config.toml
hidden_act = "squared_relu"
norm_eps = 1e-05
rope_theta = 22000.0
bias = "qkv"
optimizer = "adamw"
beta1 = 0.9
weight_decay = 0.1
batch_tokens = [16384, 32768, 65536]
max_seq_len = 512
Each number is 50 + 10 x the weight over its row's rms, rounded and kept within 0 to 99. Layers, rows and columns count from 0. The size before them is the row's rms in percent of the matrix's.

# layer 6 attention query, 320x320, rms 0.0649, rows 220-231, columns 0-79
080:34 47 29 64 29 52 60 59 62 63 51 63 44 59 43 46 55 53 60 53 49 65 37 36 36 42 44 57 52 48 48 46 54 36 55 69 48 42 53 45 45 61 54 48 53 48 65 63 49 50 52 73 50 47 43 38 52 50 60 75 26 59 55 53 55 63 55 42 70 37 63 46 37 47 64 53 35 61 57 48
072:60 32 45 52 55 71 42 47 40 35 38 44 50 42 49 46 48 56 51 49 52 47 40 53 49 47 60 36 39 69 29 61 33 56 27 38 58 43 48 61 39 36 36 47 48 48 51 51 58 51 50 52 72 53 47 65 52 66 54 32 64 48 42 52 29 56 43 49 49 55 62 46 48 48 52 47 47 55 60 49
080:58 34 47 43 58 57 52 46 59 36 60 70 41 48 44 61 31 56 65 51 34 27 41 53 60 51 49 58 45 40 38 65 50 33 46 49 56 58 45 55 56 45 56 52 59 49 45 44 54 45 39 24 65 29 56 50 54 46 47 56 51 44 48 41 45 72 67 45 49 63 53 43 59 61 64 34 47 41 57 49
080:55 64 43 45 39 46 66 60 59 58 55 59 56 64 62 38 42 55 54 73 61 48 43 41 41 60 47 47 54 35 61 30 36 47 70 63 49 57 49 42 50 39 46 47 58 54 56 24 42 58 64 54 33 62 63 44 60 51 71 50 53 50 41 37 50 53 56 62 64 59 57 56 54 54 49 76 50 31 63 57
092:51 46 44 62 47 49 50 50 36 47 52 33 34 70 53 36 45 52 77 55 63 52 57 52 43 39 44 41 54 47 59 44 55 56 36 73 32 46 48 78 53 65 45 34 39 59 48 48 70 71 51 36 43 45 51 52 44 58 62 50 53 32 56 44 53 45 50 41 47 49 60 41 47 31 59 39 49 40 58 39
088:48 50 46 56 61 40 49 64 43 27 31 46 32 41 51 38 48 43 60 67 46 38 57 55 33 46 56 47 44 67 54 51 33 50 58 68 57 69 61 42 49 46 54 51 48 62 43 52 65 46 36 50 52 56 70 51 57 58 43 51 55 46 50 52 48 43 48 57 34 51 23 45 52 47 49 51 61 51 43 54
099:46 54 58 40 57 58 40 42 71 54 55 52 41 33 39 54 48 49 44 54 44 37 39 47 37 55 49 62 39 46 63 58 38 42 54 37 56 52 60 31 58 60 55 77 64 52 50 45 39 52 62 65 59 59 48 67 34 43 46 47 55 64 42 66 46 69 47 55 43 59 71 45 44 67 47 54 50 61 44 61
090:47 52 55 46 27 47 63 43 57 65 59 56 45 60 54 70 67 53 54 54 50 73 54 57 59 55 31 63 45 30 77 54 51 54 48 59 47 67 50 53 46 48 31 51 56 28 70 66 46 49 46 51 47 52 20 46 48 40 46 48 61 49 54 61 51 51 48 48 58 39 52 56 41 56 40 41 43 49 65 17
092:46 43 59 55 51 31 39 45 20 47 53 53 53 40 59 62 74 70 66 54 77 60 50 53 60 45 37 46 36 36 55 34 53 53 40 56 54 62 45 50 57 48 23 36 39 49 56 47 47 51 26 45 31 57 32 45 56 52 49 46 51 39 47 48 42 43 63 53 50 41 36 54 44 47 57 46 43 45 63 30
109:54 39 37 65 54 47 55 62 24 30 42 42 50 57 65 24 43 49 59 36 58 41 75 45 44 39 47 37 56 64 48 46 47 56 43 55 49 50 58 57 48 34 49 45 30 55 47 63 57 51 41 43 42 38 60 32 61 48 52 59 58 41 63 50 68 41 57 47 52 52 37 57 58 36 59 64 45 53 51 53
088:51 54 44 32 34 48 37 48 49 90 74 39 67 44 39 60 35 54 51 61 51 49 37 46 41 40 48 29 44 37 66 61 46 58 45 32 55 27 59 46 39 62 62 47 47 39 49 70 59 57 62 62 52 49 38 34 62 24 52 43 61 43 40 46 40 58 43 49 47 39 54 65 56 54 70 48 51 56 65 55
104:55 56 50 56 42 41 55 32 27 57 56 45 37 46 67 46 58 42 64 55 61 51 60 67 56 36 46 44 50 53 45 39 55 47 45 71 32 40 50 60 51 51 44 32 39 53 40 70 67 50 45 38 46 51 35 32 59 42 61 36 62 33 49 52 78 45 64 54 39 38 39 58 53 42 56 46 42 37 61 42
# layer 6 attention key, 320x320, rms 0.0638, rows 220-231, columns 0-79
085:60 33 48 60 45 52 33 71 71 41 50 57 46 67 61 55 43 34 48 46 53 55 26 46 44 43 67 65 54 33 45 45 55 50 49 45 39 54 36 40 48 53 52 48 58 52 50 33 41 28 53 46 56 44 49 63 60 54 70 47 29 67 34 40 34 39 55 40 57 63 40 68 58 57 39 70 40 33 70 48
081:46 52 52 53 69 27 51 49 61 50 54 48 65 42 45 55 53 35 25 52 39 55 57 58 64 46 49 53 34 53 68 42 47 53 54 56 43 37 44 46 33 49 33 39 41 44 51 53 67 53 49 52 40 55 46 45 67 48 50 70 73 47 50 30 60 74 54 38 52 39 60 52 52 41 39 60 53 68 56 45
088:55 39 52 66 50 52 39 46 33 43 42 44 38 42 46 34 69 51 40 50 39 55 61 27 50 52 47 44 39 67 52 57 47 44 52 60 35 50 68 66 45 47 48 58 51 36 41 47 54 62 69 41 41 58 48 52 67 34 44 45 52 33 61 46 41 50 47 62 52 30 53 40 54 38 51 44 52 63 45 43
091:54 48 44 41 45 64 51 38 73 45 45 48 39 59 45 41 58 48 42 45 52 53 58 42 35 56 41 57 60 48 59 53 41 76 73 63 49 63 55 44 50 65 48 68 48 74 54 73 53 51 52 50 64 46 46 44 47 64 45 51 49 44 48 58 60 62 31 51 58 37 30 59 31 49 60 46 41 47 43 53
079:57 41 44 39 56 53 44 30 69 44 48 47 43 32 54 50 33 44 48 58 41 48 29 61 59 50 43 57 49 48 45 61 51 48 63 62 48 66 41 27 55 32 54 65 37 49 50 41 40 42 55 47 48 55 62 44 66 44 50 50 51 70 45 59 38 58 48 49 56 57 54 44 55 54 41 53 64 46 58 44
095:67 57 37 47 61 48 53 30 42 54 41 61 49 52 61 62 62 38 62 37 59 47 58 58 45 59 60 50 66 46 75 39 55 60 43 41 42 46 59 50 48 38 53 49 55 51 48 50 64 62 47 39 55 52 31 56 54 39 57 60 45 42 52 53 62 54 51 36 53 59 72 49 50 49 47 39 42 52 56 56
093:38 55 61 39 48 52 50 51 51 38 52 61 46 38 49 31 38 57 38 46 60 56 64 41 53 43 61 42 62 55 35 35 59 42 59 56 41 55 34 49 53 60 51 56 33 57 57 45 36 48 57 52 43 49 65 45 45 55 51 39 44 54 54 46 41 33 55 58 65 46 46 37 44 49 58 53 52 60 56 49
093:32 68 51 39 44 47 26 57 56 48 56 43 51 42 35 43 44 56 41 45 62 41 35 55 68 48 57 47 70 26 38 75 49 63 45 37 44 45 53 41 56 63 59 55 56 57 47 48 45 50 50 59 61 56 66 45 52 59 42 57 71 44 47 57 44 47 45 67 61 76 65 48 51 71 49 52 55 48 40 64
085:53 51 42 56 36 66 36 50 59 69 38 18 55 52 32 50 46 46 47 69 53 34 36 47 60 53 40 51 48 51 54 52 54 56 48 31 40 51 64 57 25 45 60 46 56 41 37 40 56 44 64 36 42 39 45 37 48 60 48 58 54 41 56 60 50 53 39 45 41 60 40 66 62 46 69 42 58 45 57 50
098:65 48 63 58 54 50 55 34 40 42 61 52 48 66 57 41 52 61 60 64 49 48 65 44 46 55 49 43 37 45 65 49 48 52 40 61 53 36 51 56 49 45 41 41 34 60 34 69 74 56 48 24 45 55 36 40 61 39 43 53 55 35 50 45 64 51 63 49 38 44 49 67 41 27 56 30 54 51 56 63
085:57 52 47 54 51 40 57 49 40 48 70 37 61 48 34 60 58 47 48 39 35 49 42 56 59 64 39 64 56 57 46 41 61 49 30 49 48 72 40 50 51 57 61 55 56 57 40 41 61 56 47 30 57 50 69 49 54 55 43 63 58 49 52 77 36 44 71 50 53 36 37 49 49 50 57 49 44 48 45 38
108:55 41 57 56 62 47 47 42 31 44 41 49 51 72 51 52 49 45 63 56 55 33 62 56 40 61 36 46 28 53 64 43 53 42 41 46 65 37 57 46 41 45 56 35 48 54 42 57 72 43 38 42 46 54 51 41 65 51 43 50 46 49 52 59 67 57 53 29 44 54 39 49 59 49 57 32 47 47 76 36
# layer 6 attention value, 320x320, rms 0.0637, rows 192-223, columns 0-79
122:67 38 41 58 43 70 65 54 47 46 35 61 48 55 40 62 52 51 59 31 48 44 56 64 53 37 48 41 42 58 39 47 68 51 61 53 70 60 50 42 67 44 56 56 39 43 47 37 48 62 60 54 48 58 41 73 61 59 59 47 53 53 47 36 47 52 59 53 53 58 54 32 53 42 49 53 47 68 44 65
114:46 44 40 38 40 52 43 53 51 40 60 59 54 64 51 54 70 46 48 40 62 45 44 49 52 32 77 50 63 48 49 55 74 51 62 53 57 77 44 45 73 54 69 52 42 39 50 47 50 51 54 73 44 49 46 56 51 55 47 45 71 39 62 43 52 49 63 69 59 41 66 42 34 47 48 50 44 45 36 58
114:35 55 43 52 44 52 41 57 55 21 59 44 58 40 51 55 53 67 36 58 48 44 29 54 54 59 51 44 56 45 55 44 50 60 61 35 46 46 51 48 53 52 47 40 54 29 59 73 58 39 46 63 33 45 35 48 52 43 40 47 55 54 64 55 39 63 55 58 29 56 66 58 56 48 83 73 61 54 57 42
112:76 40 33 69 66 58 62 46 54 39 37 54 66 64 49 37 41 53 41 33 59 33 50 35 63 33 54 41 54 58 46 52 75 52 55 72 54 46 52 48 51 46 41 57 45 67 61 58 43 45 51 52 64 50 43 42 51 46 38 57 50 40 60 37 55 44 35 70 53 41 52 51 56 52 54 58 51 65 49 48
118:69 45 48 57 67 65 59 44 42 39 44 55 63 46 58 76 38 44 63 38 39 66 60 49 43 41 56 34 30 59 36 52 60 53 44 72 69 48 51 58 63 58 57 49 42 52 43 44 53 73 49 55 63 55 46 63 53 56 54 40 59 53 67 48 58 38 59 57 44 45 49 38 56 24 37 48 41 56 47 50
101:38 54 66 49 48 48 49 62 61 62 71 56 55 42 48 71 58 66 49 35 60 55 50 46 38 50 69 60 37 55 42 37 54 45 47 57 44 69 44 43 58 76 53 45 37 29 52 39 60 66 54 47 49 56 43 55 46 43 54 52 51 48 48 60 56 43 58 51 42 51 70 29 54 47 62 49 31 41 51 57
098:45 44 50 52 62 40 35 38 51 48 46 31 48 41 35 40 41 54 56 58 49 40 38 56 47 67 34 67 58 49 39 56 26 65 47 29 42 51 44 71 53 46 54 41 49 64 54 55 45 62 47 35 53 49 56 44 39 46 54 59 44 63 34 67 45 38 51 37 51 61 57 75 62 50 59 52 64 62 60 57
112:58 50 54 66 57 43 58 40 53 60 44 57 46 60 58 44 36 41 33 71 41 45 68 55 40 53 24 52 46 49 57 60 47 55 54 56 30 34 51 44 41 44 39 44 51 52 62 64 41 25 47 43 59 42 63 61 48 44 53 42 41 51 52 57 51 47 47 44 38 46 39 58 57 56 50 47 66 49 50 42
115:49 54 36 52 58 51 61 47 60 38 41 54 60 54 34 30 54 44 49 44 48 62 65 34 46 43 33 37 50 54 64 47 41 77 61 69 57 40 48 47 49 38 64 26 39 54 48 60 45 53 46 42 41 57 63 46 43 33 36 31 56 48 67 59 50 49 53 50 61 51 45 77 59 39 44 53 28 50 47 37
104:46 31 47 56 44 47 41 43 33 60 26 59 35 49 44 36 46 29 54 65 41 46 61 54 47 66 45 66 47 51 39 47 41 43 35 45 51 32 64 56 37 32 39 52 59 68 57 57 43 48 43 54 57 31 55 62 41 47 55 51 47 60 43 50 54 35 51 40 56 50 40 58 49 51 49 46 49 60 62 56
119:50 31 42 66 52 58 58 48 38 35 37 45 40 41 48 59 37 34 46 58 39 44 54 41 54 44 29 49 35 45 44 66 42 41 32 50 48 41 42 61 44 44 58 53 64 50 49 43 55 46 38 49 51 34 66 56 53 41 44 47 55 61 50 59 33 44 56 45 43 48 40 49 60 46 57 59 66 54 51 49
119:39 60 57 18 59 33 45 60 58 36 39 47 45 47 50 69 62 64 52 52 53 39 38 52 48 67 57 52 57 49 66 50 41 64 69 28 51 40 51 53 51 35 51 40 60 40 56 43 56 52 50 46 37 66 39 52 45 47 60 56 43 43 49 60 32 53 47 42 38 54 67 64 50 56 71 55 51 50 62 64
107:61 33 49 69 64 52 57 38 45 41 32 54 35 48 32 32 30 30 41 64 51 50 65 34 58 44 36 51 42 52 45 47 35 54 37 42 45 31 52 56 45 38 41 53 50 62 57 41 45 43 51 35 63 31 49 42 54 53 44 58 39 61 48 46 47 50 49 36 55 37 48 74 52 57 42 41 59 58 48 46
115:66 54 44 43 47 66 57 53 54 58 67 50 61 65 43 49 45 52 40 41 35 56 57 28 49 28 65 46 60 38 56 60 55 30 39 70 62 41 41 49 60 49 45 66 48 60 50 55 37 44 65 55 75 47 45 51 57 50 40 52 39 40 48 44 68 43 56 55 61 37 53 35 51 50 50 51 63 54 46 51
117:40 54 56 53 48 62 45 49 47 64 43 52 44 54 42 55 49 55 47 51 42 34 64 37 40 59 44 53 49 61 58 75 24 32 48 50 51 24 60 41 37 59 37 58 53 51 66 68 46 35 49 30 55 40 47 52 55 39 59 60 50 40 47 51 48 41 56 31 43 42 44 49 52 46 29 48 61 43 59 50
123:63 41 50 67 62 58 54 54 45 46 41 48 43 26 39 52 38 52 50 56 50 57 36 49 56 41 27 45 48 34 38 42 59 52 29 62 49 28 54 52 42 57 56 58 55 61 49 66 49 44 41 59 62 36 57 66 46 46 58 37 37 63 60 40 40 31 46 60 55 38 54 60 71 50 59 66 71 53 50 40
111:51 28 46 67 66 73 45 49 58 39 36 60 48 34 57 52 54 51 48 49 59 41 54 50 54 49 81 54 41 56 56 44 58 70 69 41 50 48 49 38 75 52 51 53 48 38 42 56 53 65 67 53 36 60 45 43 59 66 68 49 59 65 66 34 47 60 58 60 44 57 53 54 50 45 47 46 36 41 44 48
101:71 44 48 60 51 55 70 35 37 38 40 56 44 28 58 47 47 60 47 50 53 62 48 58 34 39 51 37 46 57 37 37 62 59 55 73 65 63 40 53 56 64 71 46 46 54 41 61 39 64 45 47 52 58 57 54 50 54 43 36 43 64 51 33 52 55 50 58 52 47 36 33 62 43 48 46 42 67 36 52
103:54 52 57 64 35 48 33 31 45 56 54 47 41 56 38 46 39 41 34 64 43 31 35 63 41 66 28 50 54 41 63 47 37 44 47 51 46 56 50 60 41 44 40 46 64 51 56 45 56 38 45 38 28 52 55 43 49 59 38 64 38 58 41 33 48 52 38 41 48 57 51 46 57 39 62 44 65 63 65 52
114:52 53 45 48 56 42 52 42 48 47 42 26 47 32 43 44 43 48 52 53 46 46 53 39 52 57 24 49 35 54 39 54 33 45 28 55 47 47 54 66 33 55 51 44 62 71 67 34 53 40 53 35 60 39 62 47 43 43 38 60 45 62 49 67 43 42 43 43 59 48 53 78 71 54 44 58 73 57 63 55
112:43 43 39 60 51 55 44 45 50 43 39 30 45 52 36 49 32 44 46 43 48 38 50 59 47 55 26 53 36 44 41 52 41 41 41 59 45 46 57 71 42 60 51 47 60 65 60 47 54 43 51 31 59 49 62 58 55 41 35 67 50 49 47 59 42 31 40 31 39 53 36 52 54 38 63 48 70 54 53 60
108:40 49 47 47 51 33 52 42 52 52 36 44 40 41 53 39 48 54 57 51 48 49 67 50 54 64 37 61 43 50 66 44 34 36 47 35 35 31 58 56 38 52 34 39 55 50 64 47 39 43 45 45 48 54 50 38 47 42 63 54 42 62 40 61 59 55 52 30 57 69 40 77 54 58 43 45 72 47 64 49
115:49 35 59 44 65 45 65 50 78 35 36 53 53 58 74 56 37 51 52 52 38 40 47 47 42 39 37 44 42 36 45 51 52 67 61 44 55 31 42 62 45 42 56 60 58 56 66 43 57 55 59 54 40 52 68 54 50 38 60 44 48 48 58 56 35 46 51 32 58 68 39 65 70 47 50 53 54 42 40 68
112:61 52 53 47 39 41 70 53 50 66 49 41 51 59 53 37 66 42 62 37 55 80 66 46 44 44 53 38 39 75 51 53 50 41 50 67 56 72 43 32 39 49 61 53 40 35 47 54 52 50 48 56 47 63 54 44 54 54 63 43 62 45 45 51 54 61 67 60 50 41 47 35 42 43 37 32 41 66 37 53
111:72 53 56 47 54 39 63 42 66 48 45 56 58 64 40 79 41 61 58 54 47 50 60 41 41 41 51 48 40 38 46 41 73 52 45 54 63 63 56 49 57 51 49 59 38 45 31 50 47 75 52 48 54 47 56 54 53 66 55 42 44 64 54 42 54 58 52 63 63 53 43 35 41 57 47 59 47 61 51 46
104:36 55 38 47 40 45 53 66 60 46 72 24 57 62 56 57 54 69 40 47 65 44 46 52 52 54 78 47 53 50 50 62 62 56 48 41 58 67 49 46 56 67 53 49 55 34 56 52 49 44 55 58 42 61 38 45 63 56 41 50 54 51 38 57 48 53 56 61 56 52 68 37 30 47 48 46 46 58 46 48
108:28 59 61 42 39 36 32 65 70 54 56 46 53 51 69 56 64 58 46 51 55 41 23 44 39 75 51 57 58 42 49 48 40 48 58 37 39 46 49 41 33 50 58 37 61 51 69 47 47 42 56 49 40 52 40 41 50 61 47 57 46 38 43 50 57 61 40 53 40 65 69 53 47 70 47 55 45 39 47 46
109:53 55 52 43 47 56 63 63 49 50 53 69 54 72 65 58 48 66 49 43 56 43 57 35 45 44 64 55 56 54 52 58 78 46 47 48 51 52 51 34 66 55 51 63 38 38 42 51 49 48 44 56 52 44 44 63 49 67 51 39 62 49 56 44 58 53 50 55 49 55 37 32 37 47 33 51 39 44 43 57
111:45 67 41 56 43 71 45 44 40 55 48 55 51 48 46 36 56 35 49 51 39 58 71 41 42 36 50 74 49 73 80 53 62 34 42 59 56 54 58 41 48 54 48 45 44 44 49 46 60 41 52 40 75 53 54 52 48 54 51 33 74 47 65 37 58 67 53 61 37 52 44 40 27 53 59 50 52 54 57 60
119:50 69 49 38 64 35 32 64 61 44 57 38 52 35 51 40 53 54 48 60 52 68 33 41 55 51 51 52 55 58 62 45 41 51 37 57 43 32 49 60 25 60 38 45 50 44 59 51 54 47 50 49 67 55 57 32 47 41 33 52 38 46 51 53 57 48 32 66 50 49 49 78 63 44 60 57 54 44 52 38
111:38 45 63 46 53 61 57 54 61 54 35 66 51 60 53 79 56 68 48 54 56 43 61 56 49 57 70 61 66 46 35 45 43 65 64 48 46 53 43 45 67 55 52 50 58 42 49 39 54 50 42 54 39 56 44 58 49 66 68 48 52 55 60 49 41 40 58 57 35 52 56 53 59 40 36 51 40 45 59 50
113:38 57 76 30 37 34 55 53 60 66 57 39 40 30 85 68 54 66 61 49 58 40 53 49 49 58 58 62 45 38 40 58 46 44 58 44 60 48 49 59 54 51 36 55 55 44 45 57 56 56 51 48 30 61 44 57 41 45 67 63 44 58 44 67 61 51 60 59 46 58 62 69 53 48 47 59 57 41 65 56
# layer 6 attention output (transposed), 320x320, rms 0.0568, rows 192-223, columns 0-79
124:54 42 58 40 48 37 44 61 44 43 62 41 41 49 58 72 52 49 61 37 32 51 65 58 50 50 45 44 57 60 64 41 43 66 46 35 61 41 57 58 39 51 40 44 47 52 43 38 34 63 48 31 41 37 59 50 46 56 60 50 63 56 67 54 41 33 34 53 52 47 47 47 58 32 51 61 41 66 61 50
113:79 49 54 55 49 68 36 56 47 47 51 42 52 43 45 35 37 38 58 51 38 38 56 53 57 58 37 47 63 56 43 46 44 38 50 48 46 44 60 66 54 47 54 62 59 61 44 47 40 68 48 41 69 36 56 58 68 48 51 40 51 53 46 44 36 55 38 53 39 65 48 39 65 44 57 33 59 62 52 50
115:62 49 43 44 48 55 49 51 71 64 59 49 68 44 59 43 35 38 57 49 38 49 53 39 62 47 41 44 62 37 33 53 50 33 45 75 42 44 43 50 51 34 56 61 59 52 50 39 28 35 54 46 60 51 53 47 59 51 60 57 48 43 39 42 42 69 73 69 61 51 62 51 42 65 50 33 72 53 55 53
112:56 45 61 45 44 44 39 36 55 54 42 48 41 57 56 50 60 44 39 34 45 41 60 30 54 52 46 51 34 28 59 37 41 50 42 58 56 37 62 59 60 45 36 41 43 57 52 49 36 68 52 42 70 24 39 21 61 37 34 59 61 53 81 38 54 46 53 57 41 48 58 44 63 36 68 39 59 58 38 47
111:45 48 52 37 43 36 36 36 37 59 53 37 44 50 45 52 61 59 64 31 35 59 60 55 52 33 47 47 40 68 47 53 44 53 42 33 70 44 56 62 46 49 44 45 45 61 46 35 45 66 59 42 67 42 62 39 43 61 35 48 58 61 51 54 44 48 48 52 39 47 43 61 62 30 44 42 28 64 50 61
096:74 37 48 64 78 68 52 56 54 28 51 64 49 51 39 37 41 61 63 49 41 52 48 46 55 41 32 48 48 62 53 46 56 37 42 36 59 55 52 54 47 49 47 64 67 58 40 42 40 62 44 42 62 52 66 50 52 53 45 38 46 51 35 34 47 50 38 49 50 36 55 51 74 48 51 53 55 70 54 57
095:35 47 47 44 30 41 66 42 59 59 45 44 55 51 72 85 43 49 46 51 51 58 51 49 55 54 73 52 63 35 53 47 44 62 62 59 40 50 37 50 61 41 47 53 47 54 66 57 53 50 50 47 43 54 44 61 33 45 38 67 50 46 61 70 63 43 57 55 56 42 51 56 53 50 49 65 47 46 50 50
103:26 66 53 42 38 45 64 43 61 66 45 55 41 60 44 38 64 47 45 53 62 57 51 34 47 46 64 61 36 44 59 47 61 53 57 40 40 52 54 33 61 40 43 51 48 61 52 36 59 48 53 50 34 48 35 40 67 41 52 43 53 31 58 59 70 52 66 48 62 44 63 59 48 52 41 70 49 27 41 58
112:31 52 29 36 25 42 41 26 43 85 55 35 49 59 63 51 40 73 59 49 42 44 45 61 45 61 55 64 58 34 49 53 63 52 45 38 57 53 46 47 68 55 48 50 59 50 53 40 49 50 53 52 62 55 46 56 53 43 67 65 40 56 61 41 35 58 49 57 46 60 50 30 42 61 45 62 46 38 46 71
102:31 55 56 47 35 28 59 51 60 60 55 47 55 59 52 70 57 48 49 37 54 49 48 50 57 50 64 49 44 50 53 34 45 64 59 46 37 54 47 40 41 56 39 40 38 55 53 52 57 37 54 56 34 59 42 59 43 39 46 54 50 45 54 65 54 41 51 46 43 37 49 61 23 53 50 65 35 34 67 38
116:26 61 22 35 38 46 47 57 58 62 62 43 55 69 47 69 60 68 52 42 36 55 46 38 46 43 52 65 51 54 47 47 63 60 47 60 41 52 49 40 43 55 44 35 49 51 50 30 61 65 63 43 48 44 53 54 50 37 53 54 55 62 59 66 48 58 58 50 59 45 41 58 34 43 54 64 44 37 42 62
119:56 40 46 48 49 72 50 64 39 48 55 44 69 36 49 51 35 30 45 57 63 51 48 47 59 43 48 44 58 45 58 54 61 39 56 63 54 50 38 66 45 26 74 61 61 61 58 51 46 33 57 45 44 63 41 53 43 65 64 55 60 32 49 37 40 45 58 62 53 57 60 56 47 50 50 45 70 47 57 48
100:19 68 56 24 26 30 45 37 37 68 55 39 60 58 60 67 56 57 51 46 50 54 50 46 54 61 71 46 49 41 44 51 61 74 54 46 36 56 46 41 39 71 41 36 50 50 56 51 64 59 55 63 54 49 41 36 48 26 44 62 45 64 56 62 51 48 60 56 44 48 43 55 23 46 46 58 38 27 33 47
116:69 54 56 58 65 51 50 62 68 48 51 53 49 60 33 42 66 51 74 36 41 42 72 40 55 43 40 67 49 55 51 32 48 48 51 45 46 28 58 48 47 53 31 49 38 61 37 53 54 52 43 51 61 41 52 48 53 38 37 40 48 63 64 50 57 33 53 42 41 39 37 48 60 42 58 46 41 56 39 53
114:36 53 42 49 53 38 61 50 58 52 48 53 53 51 37 51 52 39 59 39 53 58 46 41 54 45 52 70 57 51 60 48 46 57 49 46 35 33 45 42 48 43 52 50 44 52 44 61 65 35 63 53 47 59 61 49 36 48 47 49 67 42 50 63 50 31 67 56 53 41 48 69 41 58 49 74 31 31 47 54
120:52 50 49 50 34 42 47 42 69 69 51 59 41 64 55 60 58 67 57 21 44 51 61 32 52 37 57 58 37 46 50 47 48 66 55 74 44 49 49 49 43 47 28 46 51 59 46 45 45 54 49 47 40 54 44 51 42 49 49 60 68 53 65 62 63 58 63 49 59 48 44 63 40 53 52 53 50 61 48 47
110:48 43 41 36 29 42 23 40 40 50 60 27 49 34 59 45 38 44 52 51 31 59 58 59 40 52 29 37 55 49 45 61 32 44 33 37 49 48 60 62 57 47 56 53 61 42 45 53 39 59 57 37 68 34 62 28 52 48 66 61 64 51 50 39 43 62 41 60 47 61 57 54 68 55 59 51 56 69 48 75
100:40 54 68 38 36 21 41 32 38 67 56 49 32 54 63 70 51 56 50 51 45 53 66 62 39 59 67 39 39 50 45 58 43 56 54 37 62 57 58 48 64 48 46 40 43 43 48 30 37 68 62 37 54 50 60 36 42 56 53 51 50 50 48 38 65 47 40 47 39 29 53 48 61 40 49 63 57 69 62 53
100:36 51 55 42 56 36 68 51 57 43 60 64 42 52 51 63 41 47 35 53 55 62 41 46 42 56 64 52 55 38 62 42 44 55 66 61 47 54 30 38 49 33 56 52 50 42 42 48 50 47 58 51 31 53 45 50 54 52 63 64 52 45 64 58 61 46 58 66 52 42 64 40 51 60 47 56 53 44 54 36
115:27 52 40 44 46 48 49 42 56 50 45 57 48 59 66 78 57 63 43 44 53 57 44 45 44 47 75 59 49 39 54 42 56 74 59 75 47 43 39 40 50 56 58 48 47 52 51 58 57 39 44 63 44 53 42 53 29 47 33 69 50 48 65 61 63 38 64 43 50 33 46 63 32 50 49 70 47 36 45 45
112:26 54 30 39 50 42 53 59 80 43 59 49 52 55 51 81 54 63 55 38 36 57 46 33 47 51 51 47 50 36 49 55 52 73 64 57 50 54 40 40 48 58 47 25 49 58 44 44 57 53 58 47 46 50 49 41 49 33 42 54 48 53 63 70 50 36 57 53 58 37 48 64 34 58 49 65 45 35 47 67
105:32 48 40 53 52 49 61 53 49 47 54 48 48 49 62 66 59 45 46 49 61 60 42 53 39 49 58 58 46 40 55 47 55 65 55 56 32 52 40 40 53 59 60 47 45 44 53 63 59 32 52 66 34 52 40 48 38 55 47 59 58 54 63 60 60 38 66 53 50 40 49 53 34 56 49 72 45 31 47 38
113:49 42 44 54 41 50 26 66 35 58 48 37 52 44 64 67 50 56 41 41 50 53 53 57 45 47 54 43 43 52 45 47 47 52 58 62 54 51 60 62 55 58 66 27 37 66 51 43 51 40 31 36 43 52 45 51 54 47 61 60 56 50 62 58 47 39 32 44 53 63 38 60 38 54 44 56 50 65 48 59
108:60 58 32 53 64 51 49 41 39 59 55 47 49 57 48 34 64 48 49 52 53 41 53 63 55 46 48 41 54 51 47 51 49 58 36 30 48 56 51 46 55 61 48 56 47 44 42 53 56 54 47 57 58 32 57 51 58 45 53 21 47 62 50 46 50 50 56 40 47 52 42 34 55 38 45 47 43 41 48 41
108:63 51 62 52 45 44 45 46 30 42 43 38 40 43 46 54 63 60 51 46 54 47 66 55 40 48 59 39 27 64 46 55 44 53 53 36 68 56 68 59 49 57 54 41 39 46 58 50 44 70 41 38 44 50 59 29 53 73 50 50 56 52 48 49 45 50 29 52 55 58 43 44 60 33 53 48 48 68 51 62
103:82 45 32 52 65 80 48 64 56 39 56 49 55 48 52 30 38 33 62 60 33 50 54 52 51 53 35 44 66 41 43 67 45 38 39 57 60 46 57 59 53 54 52 54 60 48 58 50 34 47 55 39 78 41 62 50 67 47 47 47 45 59 52 36 41 66 45 60 56 60 36 42 75 51 41 41 58 52 38 53
106:66 50 52 65 63 70 75 50 51 34 39 69 60 38 51 33 35 38 34 70 69 42 39 54 47 49 50 50 50 45 35 50 63 28 50 60 51 51 46 48 63 46 66 68 52 50 53 49 51 37 50 44 50 79 54 66 54 54 61 37 35 32 29 38 63 63 55 34 50 55 44 52 49 65 41 57 73 43 56 36
110:72 55 58 56 46 61 52 59 40 42 41 47 43 36 29 34 56 43 49 47 68 42 52 46 53 42 42 52 19 73 60 50 55 38 38 37 50 42 77 52 46 55 52 52 39 51 57 42 57 64 47 34 44 60 59 48 59 56 51 28 44 36 41 46 54 50 30 43 53 49 53 45 64 41 56 59 56 54 46 47
112:44 64 46 37 43 47 56 62 61 53 63 39 35 56 39 47 57 54 49 56 75 31 41 47 41 48 42 44 53 55 39 41 41 47 41 52 49 55 60 40 38 51 52 62 36 42 43 43 43 54 66 54 35 44 65 56 46 63 64 53 22 49 41 42 31 50 60 41 42 48 50 39 40 40 46 52 68 20 64 53
120:63 43 40 61 56 65 69 43 68 80 47 70 46 69 54 31 53 54 52 48 53 44 49 43 60 46 56 57 42 45 41 53 57 41 42 69 51 57 31 47 64 51 46 72 57 53 43 67 48 30 52 62 63 55 46 53 47 57 39 57 50 66 36 44 63 56 69 56 47 58 50 51 36 64 47 42 55 45 34 46
112:61 38 57 55 47 59 29 56 34 42 49 44 50 29 38 41 29 38 46 49 50 66 51 55 44 38 50 48 48 69 57 55 44 34 41 45 58 45 64 59 51 28 67 62 59 57 67 39 48 47 54 32 44 63 56 47 50 45 51 52 65 31 37 37 48 54 39 48 46 36 53 60 75 50 61 50 58 68 64 69
115:65 32 45 68 60 67 57 57 54 48 55 63 48 42 50 55 41 37 56 58 59 67 65 53 42 40 63 58 50 60 50 51 49 52 47 69 43 50 49 55 58 41 56 61 42 44 48 63 45 27 36 54 40 56 55 65 29 62 35 33 48 33 47 47 65 45 61 47 50 38 41 58 74 49 55 68 55 52 60 48